From a checkpoint of a small transformer trained on Wikipedia.
Architecture: biases, untied embeddings, attention and MLP in parallel.
Training: a variant of SOAP for these matrices, 125M tokens.
Each number is 500 + 50 x the weight over its row's rms, rounded and kept within 0 to 999. Layers, rows and columns count from 0. Numbers have three digits each. The size before them is the row's rms in percent of the matrix's.

# layer 5 MLP down (transposed), 640x160, rms 0.262, rows 212-255, columns 0-159
081:480481488481583513502552499552530479640533448522534534520575538536495604395487593524546476476490454502545567434530505506529444511466543448569496483480490560510427518625527504526552490435356485483523475476426528515586466487472471512498472485537619474476604491490476539444540459535471545498498482560442564507468496530529556495520476504538460472411581547436526486635484451492625577517497536486504523544570577526491525348537530521616553586512502427539477512516494493574541461504546512
113:499498479490426455620469519517445448427449502482527439600506496424455573519432562536583533525475506506539475446445580484437520539462547413522549428520486551556477586522506535426510526435450492652456561582499531477500490487485540537440485479527476466603513494629519554543570472445589465498537520552483511492509517493542512483522451549574468488527496497439448588383538464447515587454506442537469571509538494436418461537446446538442372547543447540500542577442511527548557509529456548
102:513539469526565499525448474528501507459449489447457502612490498511510443537452558570449532453482453475392477458459495590519406490571561554513489549519497607468557489487516421502486446441516522473522484548497513491528508457498474567510450452392531505473543503538467436451456543567509506545515422523518495546685481513465393491448474519478524478529437520443554577492529542427436409572479539460480438571468489529529456415594456499500521514504477401430482504489546460427517491316566589
098:525515396501470541477445492523496553493525526471526472433560455511421507449449480418472435471488471443530540393493486490520459500423495517535408453517467479453477514538451486527567531423534465470442439510482403456470354442542494527446526497408426457457442536551493493578562576567564475441446498540469546487458620472548511547496580568491490513502564495455569485541490507539524542404564556573483420564483497483407512417437448489449600503535456493516485447544407479619521486598538557
103:481473427436469507418493533582498442425631498456473469496499488513507438426550527588413574532594464485471534497479466437554424471509462452446487508527497452485531491494539530456349480506451553488495490548536455454424462461500460587430555499452387442508395523511555483536482513542496540575470444465490544520414567490396449461485542504494424436519606478580491548531475502568513470519580495549538484520500612469478514462531524498576534530395511481512575480455468491504577524383437439
120:477405489563505570407482436481535503512487510476534531414482530453583422485471494487622510509432455506508561416485480468523508507469490596474493500505476552541521448624503497533545477549480545511489529472409540471451609478521582556479506499548577603557402475514520551534450508632476451502448506474419539624396491528506522553457515535603452403431488536492417528476522507541388531503521433554478524385496487566540530476515502494517553554462466483439497491537543469487375510484468538
099:454559500529521487520414465474482561602558460493594562440540402465522491527447580421560469491417456533490591476516375454482441443491448496502539466568496515375447532564538545466495524433482539508541516507428458547506446539595476530530435445486528454476529489507475422465486478469546457517447529515498506512435560516435529520481461561510462548652595535493468591504477455551421450543485486480516569432515518570577492462457531550545541489449455486589477534465478591394509525541392562
079:456551502568527450463449499522455537475489507507569527470531493607437401614485552631487515545426479520477487551475432531450473483546487551545518517505494330540571470461571432515598417493447538420516516537490499589537445546481471566556443571480559475447500462551490436536446478553494469542512541480478555516434500584536530515462623555482492537505526503432452494522470510451595531461542533411549426478498529466497576559444573516484602432538549493495532532434563429546439444457474505
105:576555497496539467413520447496495413488507529506568531436525546495496443598564522470443484512446554509584465524581510584515506444515573499534621487463507481512495526502478550551550487499517424464463483515673478535532470423565634467472505563394464606496515505466453487505543515519458428455490479555494539505531455435519438488402445513569467496475535478586526502492529510590585426492369442533547471643463487506522503486500502548554492501569436463568478562583465529477530493561477479
118:482490581614494463555415540460514477513587599461439464498510439513531489551542421539489456537465576412537507440490510636454481504486544537546605478431379542525611452465483548504453424549502558513460431522539534480534539548499500485473529561444462464498474500615560564510394512550485498459558484451592417555482477526423505494521509425524550439466418616520494503500529498448570434494459492555450539501491415512457561572476486491494473453517499535440517543448522572380491464470515514
069:513529493489452480564506533525520574504457465417527451486556562515573511471503540569540498355504546574557537493410416560432509464469484498537520469512503507453486525453565519557539442543451531449559491483497502473474537479583508427555528556460564578496532446519577503415498432410463455568487489461343534432510473540525534407469494536537495487504512545332461547517507584539508471463463519458545430527503474510515543528544505523543527576554558427363477507503428446515455461383556428
107:481462495472404436507412504537512499467455548539568560487434490468528504553403479493527546469551399527423450451403552493512469570554536543530557389596534514441531425501528568442480474575620591464494496459516427498462460463543497514521524534514468508508600448501573517504491382477523537511529480548577480418603538474497481429577547576496475506516490474428425533409576512517474472645493528427478505448432525515559513527424390446506474459528523482477523580517485534528456479443491478
073:496453500460477370467467546544552576460491496584522445436590427452516506613538502543571574519470589571448509536430462523492489499475487538475359445444527496514531489514533529456530440548492539496486560452533534559526452452545487420506509466570496545496530550496572486387548461487526563498445502553453526485434489494504521480444479486577554488504532456494431504472557452488588589419484558501511515499450444508681433491571611530574468527515501561524554459557536551579434530436528437
105:552509512538539490507507554463464564564492400411534496520465391461432473529589514544513441530513528476554525530555519596456536537492577452423436442446493490489507423480535520471486417503434505448524526491482462442492352447495529448452608503542468483463446484530501537530481555598525549521562530538438530528423478565458458487493519470427536482518517528633458449500606544434384455452467534509522552421412479490470341519509442555500480441544481536513495470609555516542548505437510508
116:493527477443549445498413524486525465444462512487432431530366565506502504450522478496581446551566450564518519450514528532481552610565603485488484482431415549538446482468543499478516564520597490493606546526543452475481489456465493489502503581543443469489534498500542483419463416445635507482558535458433489500537422463479491518493532528521479585500485435376530546529472582428474383501503597467571626561454502509500488462466438494392514528466397514426582479475534550494489479497502499
066:507479459525438474530502515452531557579584421486540452466532498531551472487450495545571464459442488512406606423469463538453547496485490530476488506521498509525583509533537546529485392584525476406596487578469462596403497496511423501557543561475543499422531540535498473459495442479579529535493477518406549447455515451528558335464438420519463456466377547480491512545467496577448525546515509479631489526435549546495517487502595461431570530506487572498492449497524526610511531406534514
102:576467528495533560463506522477531516570527431553411451487480483446440504475416567522488490493601419477382501501502518511589487634537572431479527452478459422543516446530535439507474460576526519469443481431570438556498467435461478472481474545601498464521457514472483510506544677523453550480506500445502587487464551529512541559455492520479508451579522630510580557459459437509522406489471465454502526523516477469439530507438505469512469397547502565563476535468491536383435508437604470
079:451530530521479420509476494453577528556549506484528459507455462504618499533490457578609480455527486504506563480489517555474501572570546464509445419481525413444514472460583574532621478510494508425617464568424564489477540427550472456501525505511600531539521524528565527461452504391591558491529467420396438383508524477498487399486515433488483524465516525493450435530481474479581528531503480518598509474416444514512523514480580510504521546464584590530536499509573526619470564407481530
101:448559477425704507515537456476480562522468516525576463530576481505565505494606552442531564501586497468515537469541544474529464434444502514457607453530522491464496472509501560598523443414444407514415498398582508458543495481477519511441554500492499577477557498494472549682507485528397446493541501534509573536431569493482515523478449550509478518526468600581554525499524518564465510464428548523472479508573461446492491443512505536461492509579526435577527501509538430490532441573493532
107:586461543453456568478518477611432520447471559522446473566457506566403520436545472550479477503524495486521492505469536424411498543551518399467486530446610414411527499574546358474508514464526465511544498487622472428525484489458451523473515484445409517619481497394553438466535496535494481482486491589485452454485550445452461524462524535410464466485493472446412386540477445499470574500490504449427566402548459516541507471466480496440445503573470467510441522504451488546527612555462510
125:471497512505433497596504498569586511514480541509658540401540535484522487443445620418491495534523489453515480494467563509506569550592492469422569469529547454551575630399430537559534595419480512565446551452512482527517492485501437533432517521520490426481580428459432494532554482525521470554477490618535471483447527535454498545643506571589529521566497523417524506492543475503457422589494537501479517529552454434459525431477487491505515489536456581513438517485442461483455513468528565
114:516521502495548423505432486402554501493591427422453485534448513504492575563544451585493429523383523454560526434429462515478442519428450514522587526566532536500475485476557471486433530475483506537416449456459470545430455524576562547411410510554531551424465473439440504459494478538447485556489438407523446533521446446505588573570483508502570403526538475516565481498480534463462416551560526449521393467531459546548464631480509560433546484525573571512467472497490562459420467461447513
095:516590393497526495494552528499503563547436484439418496542571477471494504467450510524469518425455484495614473496502464444429500517496505514447485471440482600522418502538486527640598616552513485508558473613446536530489537552478482438486514501417510554551586500546419493564473546480559521494485483460433454517609563545529508550577583547575560428402517550501520569441511488517554455509516547434515549475433442545435507487528536465472458528586579462480492455477634475446438533531541492
081:571493493481402516543459524499511476521493486463521432438589431577461490437491524366560550518412473650490493410544451532478493520554447490533575397477469390533469481509438566527542400465506468484528517548542425525450560466475496465534552542568463449447503456551485528408485491461498502483416568464528417494424536537533596501476472507484465509542481559525484498501560559515514498492360517454482465590539489522557485454576487443525591547547535501473496483491611551503450531625459467
112:494505513433546426542471497522474430486449465532535526387492502527460576577534481460574416458514566424496502477482493469459602487460615529426416549467439459529469521519594456404448504460497466494544492530534521606513490438497441495512480402493440574485442435482458531602422498471435539468518436385570471589524477491478458412569455572494492560513522490559444481514474499599575456440524539479431403484566519462611489539448565426489514454474526470427455464487514471523409500503511521
090:460530503503551516549393603504512403481415453587602422513517489439494456378484465535485526440405463484514548550467424498542490492495494429531457452541515534495556561446442597518456502406425518497460500419450470482476405568557421495469511578574534500522518476546539468539509501480463533444551537495475495478544403451489524468494483454464448568423523525438482552524519416571561455528495540473472516570469442539495514419480548484546403529432552611441482561479624478515452489398500485
128:514512541444499470447577480509481611496509507473431454454529366463517443468474508540467525529619478550539505594593464534527477462444526517476529538475613441457478500627510500531501454484591478501530537608434553383544525496558547530461478607542491532553459503488521585469529468452492467518475507503477564511506569395456571506532420565445577572419478468434473573518510491514460471473592524566488438524494493479439538436465493548536539538529502410411450457479561486479498459541492628
096:530599465485505498585552553446455470510431418539555417527482557504498494514458481455573518506428614565514463459391479541499487548373484560544492549528518479484561539457562527535442576390536557437512526486481537567517487484508527512517533451578385507462534557576498499481571416434419491430490483492447493372549492552536412495496479516449461547518501502472556534507488517524601438429459506454503535489456497517479510433635512509491452589473569546628529520437525527457496563497515436
082:558485520496565419521526507512572531611534579454484495536557495449536490580521600486640479526501483473456604481546473526485539487535510461464463533464538460557510494578503600520529554473409448411500466587484435510503435402563516459462505526481566456497566464507537558419488517434489517493520551493444551437426556524436611553531516510518513483461428490453528455576495440448484477557488583575467423441396437431514495536529547516446504415613486531516543470565481505537546379456506525
105:513421454407497409424496486563438496490491478465630483586467525467463522387602501544491533454463530472471522582530447569515417490530534448538468465454524482554505411584462523584523505481484458507480426514509557510499467475492505459472448557543533500529498427500482427516516484543561542464400475544564491489534365460550550400321554502511525539500549443511591428493568477479427464394525488465483488518527521425552534560438447487538551472566519440484464499529569486510426511524430530
102:524494554543472568469493596408488415550442476467579442538467508494434461456483524454489484463469453467450570570538595508583471507461555502469552435603563340540386435465450580494454499501500496538500532529508599437477429471530477527495531469472489524524569520485479463474423484493580515444455424556528470457554591514586540467525438607475495503505540500531503458441600449460513487511453528370456478492481482373560497499510521465555504477559438586558462474466417545492528507554484459
082:479444550417511501413441512455472465536662451444530447526568551410514525532430461401531564449464480437443570538425459529448478513460563506466537468543465354488508530523496597590497458479480435430555442444417517556485540486502520501457468531537577522449523536471450513454457392438450455459463448493525444451469420427552624428487580544438501506498501514439574499427539538508486546493565493439540485486527482491506473531420556508470490462465504482492438493457475444601542473514444442
067:482531449480484402445533519527543514458505469497483489572544571573550504537435543603540456476506478543476557447487499488427465442440457492512511482448445432554468518582453528508475537496332478477507478560474440503510466431505408583552509590513565493431440540577496461486534428467491489386547511573433539487459497496481515441542471549521504421458597511401465417456492452513500493429434550514474435510554490546529474550437595455604538564469450614505539426506531419576514488534453575
121:529447423484521546424509543468558455535410491470479440474506639465400574394605494515533409535575579456477494483518486449443561524502536458556528517519488565526473502482499506514522510472443457465474505536453470462441424503481486472485445538580500357488512502483525370509514490562419495526531515435516343642504481467561491525489456448489546471545565497533461515448483524487540579538544513514526427429526501483524498458500559502508506467462452498511369552603527449585523445579456517
109:576504536410451428529503544535553452483400579527513584503445556444506550464520564451394544504487572480511538422474429485373552468498410510557471488490419511499482571457483567463433436565588475502469409539526444520449491530339457519550516562518480522608491490553414532526495456427535527492468556514417473452474488406463534490519530513536522481493511426554466433490486513487423376507517517529499411495454523541522528563435552507518597421491554445447478429458486481514521458458492470
096:469556421506582505561486478525501568493458513503611442497572565465491484460481481442476562475504536517534496380599531485477557485480583519499459476502546460556505468520495505529522519499443512528472500423547480467530482471557474604528515547507528522534501573485485496510448415440528393406567538519518473483535585517580517553486486506474535498574559459415535590525597514553498453475510508494494523523536518507584433492555586492484495560430464423575446567535473566514500463756566470
103:464495495580512534414647553551481387440455471534500508581474487489517535539415544461490408479489473509519461505510532501503515553542391561537517487478581495542485505434380599556475446462456542522535488500563546556526480504554491510541564573580527587465487541545654480533589419524530420539558492633430558538443528501491485460607500537499563439513535491521533520480494504506535451530468508516484442539458493493496579497432532518539473462520459475561447558585541538605580484443469506
084:518542619446503452487587498530541535596522555490409428501540532517570553570461530591407593510601442634483527472490560521457504514399479509594456539495499516558543601466514517556578464530479554489489487590536516528443493490579554492464447502478562470572497527453478476467551563497516573504555414621465577526553529534531479498530494506546537396523484552517403484526482557474496571553430538475564573518474535500509456476485597443478517543561526497429516527454444459567470506425463503
085:504496407527457470473449508531504476501464471530545522460477554595475542500511523494615539392528539483469588468443562467517556503480551420628435417539551424518503455484612455563466398478408507538450573465541514475474577496418461454562537580567541535582483360584470574485408483561503499496509473523429527473548519476510516402447433495536497509436457481492521600524517540496510482489444512511461465587439462538496533468446543487433487555469504524548410532563569481547571536529457538
116:485547441413504502493451539373417488488536518550443451458523522477602515501409435497514507550439519446553535454539474513536512484476581435471426538554507531481372478491462516448558542449426507441484471374517473510513516415535434605518536512501531532449468501625462507598434534542508534498566413457586583541411496488507583575528467527536493484483548444522410516464455514532484608419514508494515510504485495575503395506489501512532440495381418432552502556548570512509473503502493446
090:425437503493507487467487526535620569507466503516472445518537486548573534502472401441523542469526499492563446389502488472482430519387565454477525457584489433550467505446492516558497620572383451495513522525471403520511520464541564431510599510457523474541518547540558537546509412549493541570484456493393570539414425498412488414577559566584458464535525517467518491510456457514528510414517407533464522404546530585529464458518527441467602533442499537496518460543478469486514574494551449
116:491477536555472551485431539471564480505625416459514582564501502484493492515510469539489584564460499496560455520494495455487471445491556467475426551462608483412539465562412555508528462426518397507531488585446483498466398471499543509458424506649474468553516418533451480507498439645509629462448521500662477493414530496474489519476532501561444528452565441539440456442485508509424536494392533477486487426517460418522457511454467484581533507504471484474521493465464463499530467509427516
101:451600529452496531532525452425538397537383411470534497562507509417533476492548554469577473482457353406518449499542542532426591481525564523556530505601511478553447435473458491511479550408458571509386570621487434516469480417474494450529500555553497503502517549522522488475490457520457423471573471555527449426572478410474525470472539512488440503526457477487447519469462506499481462364436535567551480518552469499500512470508546556504546521631518485510439482499528475506558416523515580
073:534459541539395461534573469441494513538506421514550431514517496519537530569460479510532487495478477559511490522463435542471497444455444485534573462527504430508531548527509538543515390499398554440520425644479565562389485487500464557555446570515494446503588542524542470516469537512509596456450484534457495459593362501571547462522503505510551411470477472470508585453362445479505519513507524501537522510442557472594477504423504377538473570477508384486423509492537445575447475473466565
# layer 5 MLP up, 640x160, rms 0.259, rows 213-256, columns 0-159
114:490454514474397427506463449467496506456482603544527506541483524483445546381501544492503519485547502535539545477475535449494536502525508520536427486616564502513545537352525498524416542505464540592462482464477572442622485550449450508508463414521477435528483391567590535522446484582434539529551475450444509560488490490518497477446492505415538461470535582450472602481488508571570504525459422541522474487465551496442496546379510544455605499520403532484575542422458474575496585428478463
101:581436499472502443474493436467506458463536449417486547533508441413534450584475417452531608508498516543511457503464476393437475503504526523479366484516559558500492561485462480356567559444508471475446544504524440521551488547414511500504537537570510560473548480505505560530492501480573456535574504471572494471519545642484547561497599516536517533405563484463450496549597564507462459572552523558546483418491490583485451489551587382499418477527443488493495589553483510455505411491465504
090:461555553389590476480524488493550450523512493381453590520472441490526467492473504390467429567537544473490455518476485415515451520425588438483461480553474495466568495511453553487428560410495536440536484465506366544495545559563501552392467496591478503432454463530486503499508540494427473544542425544484536603508415513483500520589610452550540425504511563446519475577436544513501404555544521558498520541440503509544558496493543407495539516536550543444504550409503610510436478494545496
102:497479510524522466488622474501430605407505486621550534505513523468418549422543496600430521522590487514476470497470476491483538497463523455665499565510526529456527545494493510481464450572512503533555451437514493532517561448429514420440526463513468436469460568537545543508439522471475428511481557566436482569547422568528487431487517555492519584463411466488456466508457436494505375619487466487427587511561491491539496573496463542500475552543449475581434450575444435573554553478451466
112:443500508435467573473511553545457528534542493545465481452502432452461543426489598455420543471568386437383559545418614443534525589498424441478526449407500461483517477508544494464463561567537538505513482449433407504480502482475439511527556531459454482443490561515537542438561400605512528437495489504490422548500486563501563538505488525521527523602375491597459517444483546488421467544456457551482563553566539546485507517501514447577479540430537468575574464487572572460472498526488565
099:449582595496511469487476462452460438451512481542519527478388481492595508638459515450421552570525498424483571513481539471512467519524442591514556567500566405577460486483506528610445438503570481555497522534560568428524545509492468444465414474569522458529483551387570558506425485463462504655456481506567512478451462482504544469444549562480618521516590447518458497438492528532545524446495415497479475502487465564404547491524474559519453498469455461587502500511466486453536518423564519
085:468500539464474540510518414554548588452463486539515552581483456452631548529597477452515503558486518606520478442540561443530526601530400364520592530528529554477499472547501453515449496472481545476453535517522545489459531494548563455503499517528544483535528484472442610566522495495563575463520505586496432552516539472414580467405489450430543579466542561476540522490509467545369505500496520482438550486526462565479537357558528521501440495513489561491507407505511593401488508447438521
101:481456542574361506428532549435530508435486491499541475509494486481431461427490519472611600532532517506562521499414517475524620467492471448530465427614554547439526519503610557480514547525473421473474488466564459526506472414440563512474502453427433536476494468524494491495480499492496464506491560493454479556508429455510509484511514490429650504464523537465538563560401465514422453481461490528492507430442633421555512578412443499377591474471523521534480497451498478547570478477582446
103:454499443414514530496474485544508541487475493502487514540506502558434537386522499423467472537518486439600513448501575456559516596537435509467423459442562553460544502511447558442447586523531515555531575528481488543456465478512591567482463342370431520535494488482485441536572436540503481493598408486543534504425517413590507591557515528495553547556606399500481433520502551482507504476445491541547510520542470555493488538444467597468459530621448484540500492534439500517572568458458473
079:465531418546532502508549457474474485469480560562529476487440486434598486476445494548469516555498495534430406512440448444465480488475497510408487495523460561502490513553475530427457559473571479530567531518463469531578421554538445572428514392452480477420527536568478529612523573574521475459490493635572470580511513477442475445459501456474452506606450461557593595600391489522443507456516548459531575542565581522526470434528500532523490519558506521473515509571471603392506528491500593
100:579383448517515489561481453592475446512552535534530564484449491410586381489556528440487597512535574543443523450478573503472613470496605514538455457584540518502534512437432421452538450500521488361498454441592415605480513569457545538526458494557420489497506533448472523506477458485510393535555508457451511475469464541474536561557518479620533466413510523472467494512539529489422368497388504571469504487501466474470483533478562558488498544489464488505486488553457471449460488486509483
082:505517516507503497489471511431469534509486539502456566536513553422428428555528500460422570469503515472578467567453532563494536511582525468488606566487455495463555416428546526523541432487528454517550516522508510559533535485378489513436520524402471632423346445455443440538424463558432437520478532395481469440470570531540473586502530481451507439604550481407569434541533525534453506510526403582542524523417540550424439539478455508448508517452488553494477496435504493523548429494549489
103:466484563509506464397493516524458487559595568538625490458561543535479563622476512440444578469438510442495557431469499519533493528487544527462324457496556516479463605511528565469495519572514453492454489484466446517557522543486579447493485435454487465412497501474455569529538509511444536507448492471515478418560487490542503540534442531561443435440459520476420456496398499542385407466459529569529498413455501552566569390446547524516447479567453517503491602558506427511533536494513478
114:495499455511503596482491508430469424451495480408408546496539623560573518568546539475464510464470475509454515571538554501536546462495419534470519488474558457434573459511527427530505485599441447521494581391496546473458472489511515469526458430455522469575407474458514555434504495446645458454422499515491431510475535425525569475495473470468504528462438534465543519463503433470459559573486462471560386465527461534436601488495477619544604522439485540477496464591525482597521593494556497
086:499476461527432548525526379476486517496467574535481528512482583494550532555482502544496554486545392469543481568484470457538486430509423493610502591483433539464518434515422557491496597387504542454520489469448577523549480447445538406414473454481492514522341449498476448539484496368531566513500489491489504493553476505467469618523583581415477547509523502515494510433531508429485440459490560457447418497513495459436524454465466478449522451634475588581504513584473536514427484456501511
112:523443486541496459622483540529515551545505510481464510418510562523531524516491529504488557426583561536500424473495452461572510506482486482484563457540392548469577546523494405486503482461563441505603596466552388521571506484465491526559512557545467437524582519526623544495534534457502494518459610484521426385515510473479483542379419465379510484535581485491417489473434413444362598496425516459467442514513458542492527464516518518457457444473475535475437516515521419478550493484524465
089:550570504563534533495484538499592471360492496429584561453465532408489426497506414480507471474479586411455558491472511475444436453471514550540515470496393415566450521414484547552544519451560432554455455577470552377524528492565450558517488468520535454455470495437494484565432514475580445460461522444539506478542425492472449425501506408424543530563421451481513396541491494431459518496526422561465510411465439516412554520509501480519557525528475468564587533541539541512554512565445539
152:445533525451507481587461466474535579452439521383502612554515495635509471555567530423469512461527514382521493564569561487548516516528452531499516467513507546473549505403431573420407497509404483509519469478500500495484521426518608469498476390476526422482449536482398542535605460494447513478469435582560507570467450457492460565550485442601460474529585431588521475442453481528497479509514536544494435501476393513431553538557452534520508508540525465509508443481514457443531454432508426
098:502461534627499521490503404461525435500513481507519515463481539452629479557573470516521454435556524358509503559584413481486503504494511592574382549469403498557423425474526492458499516580457518495527547403416553571445461507464564423489499458484490499575560544459456556512553529576499502481489556501465508581447553494568486507554529487512446506527577614472539526463449564459540453530503541590460436447534480502394528456556522552465529477494478578458533627472484486508547460522469489
127:466539537408484435468572448413578528515539440479515542432485503498485526533435498490521483513574449455545515536467483510475579445530561511377448456473542537578499541435482623529508536520507519466512496479426543569510499480489440491580552522519470539532564439595499590425495468608444514509563431515544544543505506550556483557535506573590518453427393509484525503509520486554520474526482433501499549491594648471506556461555424449453526463456536477577577487386454391481434491425468493
116:519569452542489515464498514357532529509434427526435539537508484425501488513431483536494563395486549552419481548609442445418473560521497468467403531522460476445441404482567526489485579498497454447542612382451539514486496561548510474404558482541517614519446513564505474487466566500394505570530382544526581537465428464444526524526500485503466513495501463476520465521519469525519417483495564494506424515485450528469527531500509544506492518592528516500429595480456482493551470330500462
106:492480498526520542520480440588496490460522509529488530446430470537515446541515493492555501437488522472546510458494418568462486517473527451480503506536527536645524496474452555440517578477423512388416499446543648558581519562504462517500608448624483485487447357580518525531475494484522440472604526512498562457488517559465445536534511518527552420529510446388498459477484643518540507432474584485476565426537389481521519492530504574457487482449521458538549456510621468529510511481447516
083:514547567482424539447530495462498475414539455491506484505528486543508482541605454501536567540531556463443531584576458505505547534530430465514518459515544490528533591508477452531518537464466539546452462523479494519445594489429494570490504465503557368559547649519486474475509458523512541553435524519525573509529449481357548438506539453449445476396391453531486515444664513553446471488454523563533530452567495462492458513524543509450531454516474461599541521397501520493459475451370414
108:399416533486617529441495558482479475479514374552450539475557440501456558540434479547450447466470516505410515523532485458491481523482586565506485504476544508542559459562511594505582581579550474472547522455526514500517433470560474558579450526593414557461415446528471519420459489448499546594478455481544462586473456487461489563539485499543456553517618447528490482455499538458543512448549608507469457484485488599579498515469539509457423426567603567560549556479412525530504464488484438
080:541529450520514532506595465507474579534652547534491533440519535465438539462487468491575502536564483541468476472555505472559539443532436514453524506449513474539450473445500346434524459516497509539567404549509537527597505463486497463455448527524433495415464478508521421423576512511536499569429474459561514529438452483495567553567470530504516486475563507511563582439496610459500513476523572512554566468465443466401494493522550417536516513399472382424340422565469472491500519478480463
116:551487472433564431514533514535461542483527448604504504512475527459503533480469444542501522532432588503371568458429511495468485572436494557448472564535449454495604579572505518536455446602555530444561497451500504581468499426518554561505472562496467511418458439495439563529562510449487581474462551481463481492571491552505554497482428484476500526454455528464477651464453449560530499469492510551571537574520521504519437490485602616506501508372436527428432371488428508478575493476487483
096:551560456443362512564514491495464533522563555508515435495541467498520573559470478529491462453478570572487514574561559474593441515499511569471490535435457488481512505523530483459570524490485574615434403529498518551505481563445452480526388499482570464529539440447529571454523505572449573598487517474482457527495473407492451468552502472503435432482513591490458529375646491606579603432560522502537420513450513519489500553431449465553516504442481567535502519460528454546548483504533420
087:489477505539545431527541460464516552463418515540468474498489423533546543425491507449442489521494496472551442520539479434539523543478365565504490536476535524455512434466583420479494429606487479486524516498505470471450553499493551544450545514461398427504536447534436504516563473477582482434490469384419364491544535542506432456434460437560545516530507495501516497450507523502635560532462517495503513549618510500429501414516511482543466612416588509463445563449419446413382538437531508
106:517498460591489543526464383484503518467510505474464395535486511427548498496512564541518492477537419562479506537532470536540527518426502522449471564416480475506578517417443455410544596600555491500524631515482443498490590457511495518523452515550522586526453553550470509449512542562466509513579468404465476460407462564532514454540492568493552549482496494523583550501524518525472529501443473445546404466545449635486430478592514522407516500477503564448621384417550423509508444554499514
107:428567535511550437544516543525590514477490444485572507378482489445558589501494522495445446450386420582471432469483485445468559479531480485529474468492553508576558576448470579500460478497450529591423470407520533460442624509453460504507517471450436496425551399571414566535504434487503501524529542499531536496452501501533425518556532529499524482516587474599479516545535511497427538465547482546417531538490453483400476468443528562465565490528533449378592497524464516574561405480556473
081:464523402454441439605556468508445555455433517562497478467545397502467513415445523550455485416582508538601521519576459406556613478540523498519457483480487584496550390525502391479470522476512586459475549566530486461489424511448457450622448445503446458448514500431514459519434522545515497508605463407427529495522484536449492523490421429528538475442530468547456531536458473434497464453449442502481528566539557539502496491560462466528556512535478507467560495522546577392427449442572523
078:478511506492515534480506526465488479500440471511528489501433370449519465446412560494475389482493608474496589501498539472423422525461599480430513518515591541428498460449472441416551467487572410540472522469529555450479563533553531544474482428482487453486637534480523497521415478588477419504468421406592483481539525483423430478526398515483552507512496459541508541530447632502402460500576524537527566563485471427435459505535492491522496389478509425521487584499519592526507518501504440
108:551454511493579429529544482469530517451518557478510466491507486458559559450399452446562536493618522501476513623457419526402544576509558540467496487527512452418515504487504562469535536502466570507418451450457648505462497420506433515471521509525407451544425392500461500352498532460489517527532504482446445460424442545565575561396546515638504479547555487456516491534438494499520510493489553487493503518559441531553548565562508499518476459450556508498437467460587510518477446394449497
103:557557567499414531500473430569493509448498573525429490520489450468429481472475530487490579530471384526452454486492487558516436451464459467433471475386527441463589435533545425450457504568569555608583604524548466507575533485518494466589490553597552515573542465470523476498437546489509520541431484452515521552520507528525569590516456526526470510586508514497505475471469473446452511519444558599477551381576464441535425622424525446520517485544477581541428485460523554459549568452519453
113:466516531445509481482446512391565507517496464460501537468413543589505509531498621484444503481550621504508480481529548423557425457549383616468511545453488460498535537523526451561502530616497421548480488447461533452512507554497536433508452520480523437514442493485398518551561490461458575482411447540556437606498447418485454467508491504508383534432589502540456529552490506520494431535506491379513429562408470586494463518472481465484523523553497516485577412520503438536476473552486610
091:487498508588565458468518529508542546471477554411468504588490594459543462582502390474481558536543570525485550556490587476487467457485536449465551458542471532403469446458407553511535458497581456490358521444484550492473587596491580481507511498514513555521408524558506508433480510538507421529468577565555495391453532485510445512490530506500430487470473477417445524501541423571387432568468494424419524493531415407472531535439468560569505544517553494485552474521466546499461449510392462
083:455473323540494536506485505506481448499496465588419543475472526429536450440432533519483492475425570432479479560505463468502502524574574567456507486537562472480485523508583542404477573494494404567574452524483447371510598515498504518478513491497449493458600515510581521589438521551523395447504478506498475477469491500454536507493522452467482596570462396456574464490453499572547523529557511505463536512551514480480549520521459509574475463486602377457489598527479498491585575606558519
085:436461535444486483472343491479545517425449490486547518482454458492545438571482549455356524466484466526467395455510430463517477517567518618548588497400559461553526410534438555449512525450503592393454471541494509503534418479480447500556446425460528473451522513608418522503485540461493484458473544428533478458449504549573409534536512601442495473481474535576511509483497488445518468476502465389529487535483552420544518526527414502534498537480492551589549544506503493530423520411425530
120:412539492497440525527489474453543481448526421434510522434435548502455503550403505510576531603539560508531516449436506519548518482435612554602503509544538480561528493431529503489551619561470465490539454462425527495430468533472471477482634485537424562470486535437428494558533558395380439486538489492468602511548453441512545438490554398482492362446548548538492473536463515546534483566490535535526555461498633528500464451507528537446531487476435424485572494544453481467496483449481489
096:474619477502529444579512503540537487426434478483443501507499542591534603473640413485454526539593439471481516433476463429483506522452468419538526563492511481508530416501492417527480519520538549539489566521518534607516536512577460399453482523521492504555529601541444530529474520481501582537556473460429558545488518495543512579441469465658505488519464490396500454422575470497491496530603354498465543520531505488432464482515465529518606495504472445495559581498474564506519465483431536
112:439481518544486496497558546554436584507500478527477419441512477389439489521369496413469487550510575442496521531500568573395591509509508577527546531511433492526471552512522487532452441603423494452484583477540578531486537551436581598605593434459444495519487582516473477515467487485571433444582490602488488542429456423465456587435458442456518435539498424458527540579542492493459532466516479474495570530516434389421535497467546512454488520544493497476492499469465450476438482495583483
092:587562486475524387535451513488444473420496418571530501525520564655494473503509515570459605518452462472440549503497538445511433447500439420519547598454403474477456507512463433469431448609497511503477512513551485471508462506498501530521545448423422472579508537498509457541480488521529571413500546465464478557560381507451500516520485491464466373527537488429552480491557417501551455466492570540551576538443540470535474453515432519506464473461474407483519408544505584546610587504565507
082:346535517426510536526577501485527568444486550492461532475523456425502476578549454559484425549480507544536491499501546496572482488507566482453474517533594524497469485483451493522568659395546444487463451471374414474507544481440543468456487508442456536566498516551463518492447428387473590527563478456488534555478533484484516572450520519428447502510550511463506440513652524531476552487481468530512493545483540449422495342556497525420505470495517557563577457475512489557560516454455422
083:525558441464483460506612488512526507520494601614528555540412457466483492493559391443577574492603627450500452456538599425486525473504513452444480509451549532487582411430506555496545472490570534514450511602552611456555465453515467414584476483514506455556464528512439573513454484432519542508513460479510515496449566503487489457556411522464450577572499523490523512472484474571397505525603520482585486535555553516500530499574416431479495498473486539503495568478433570490585489469471459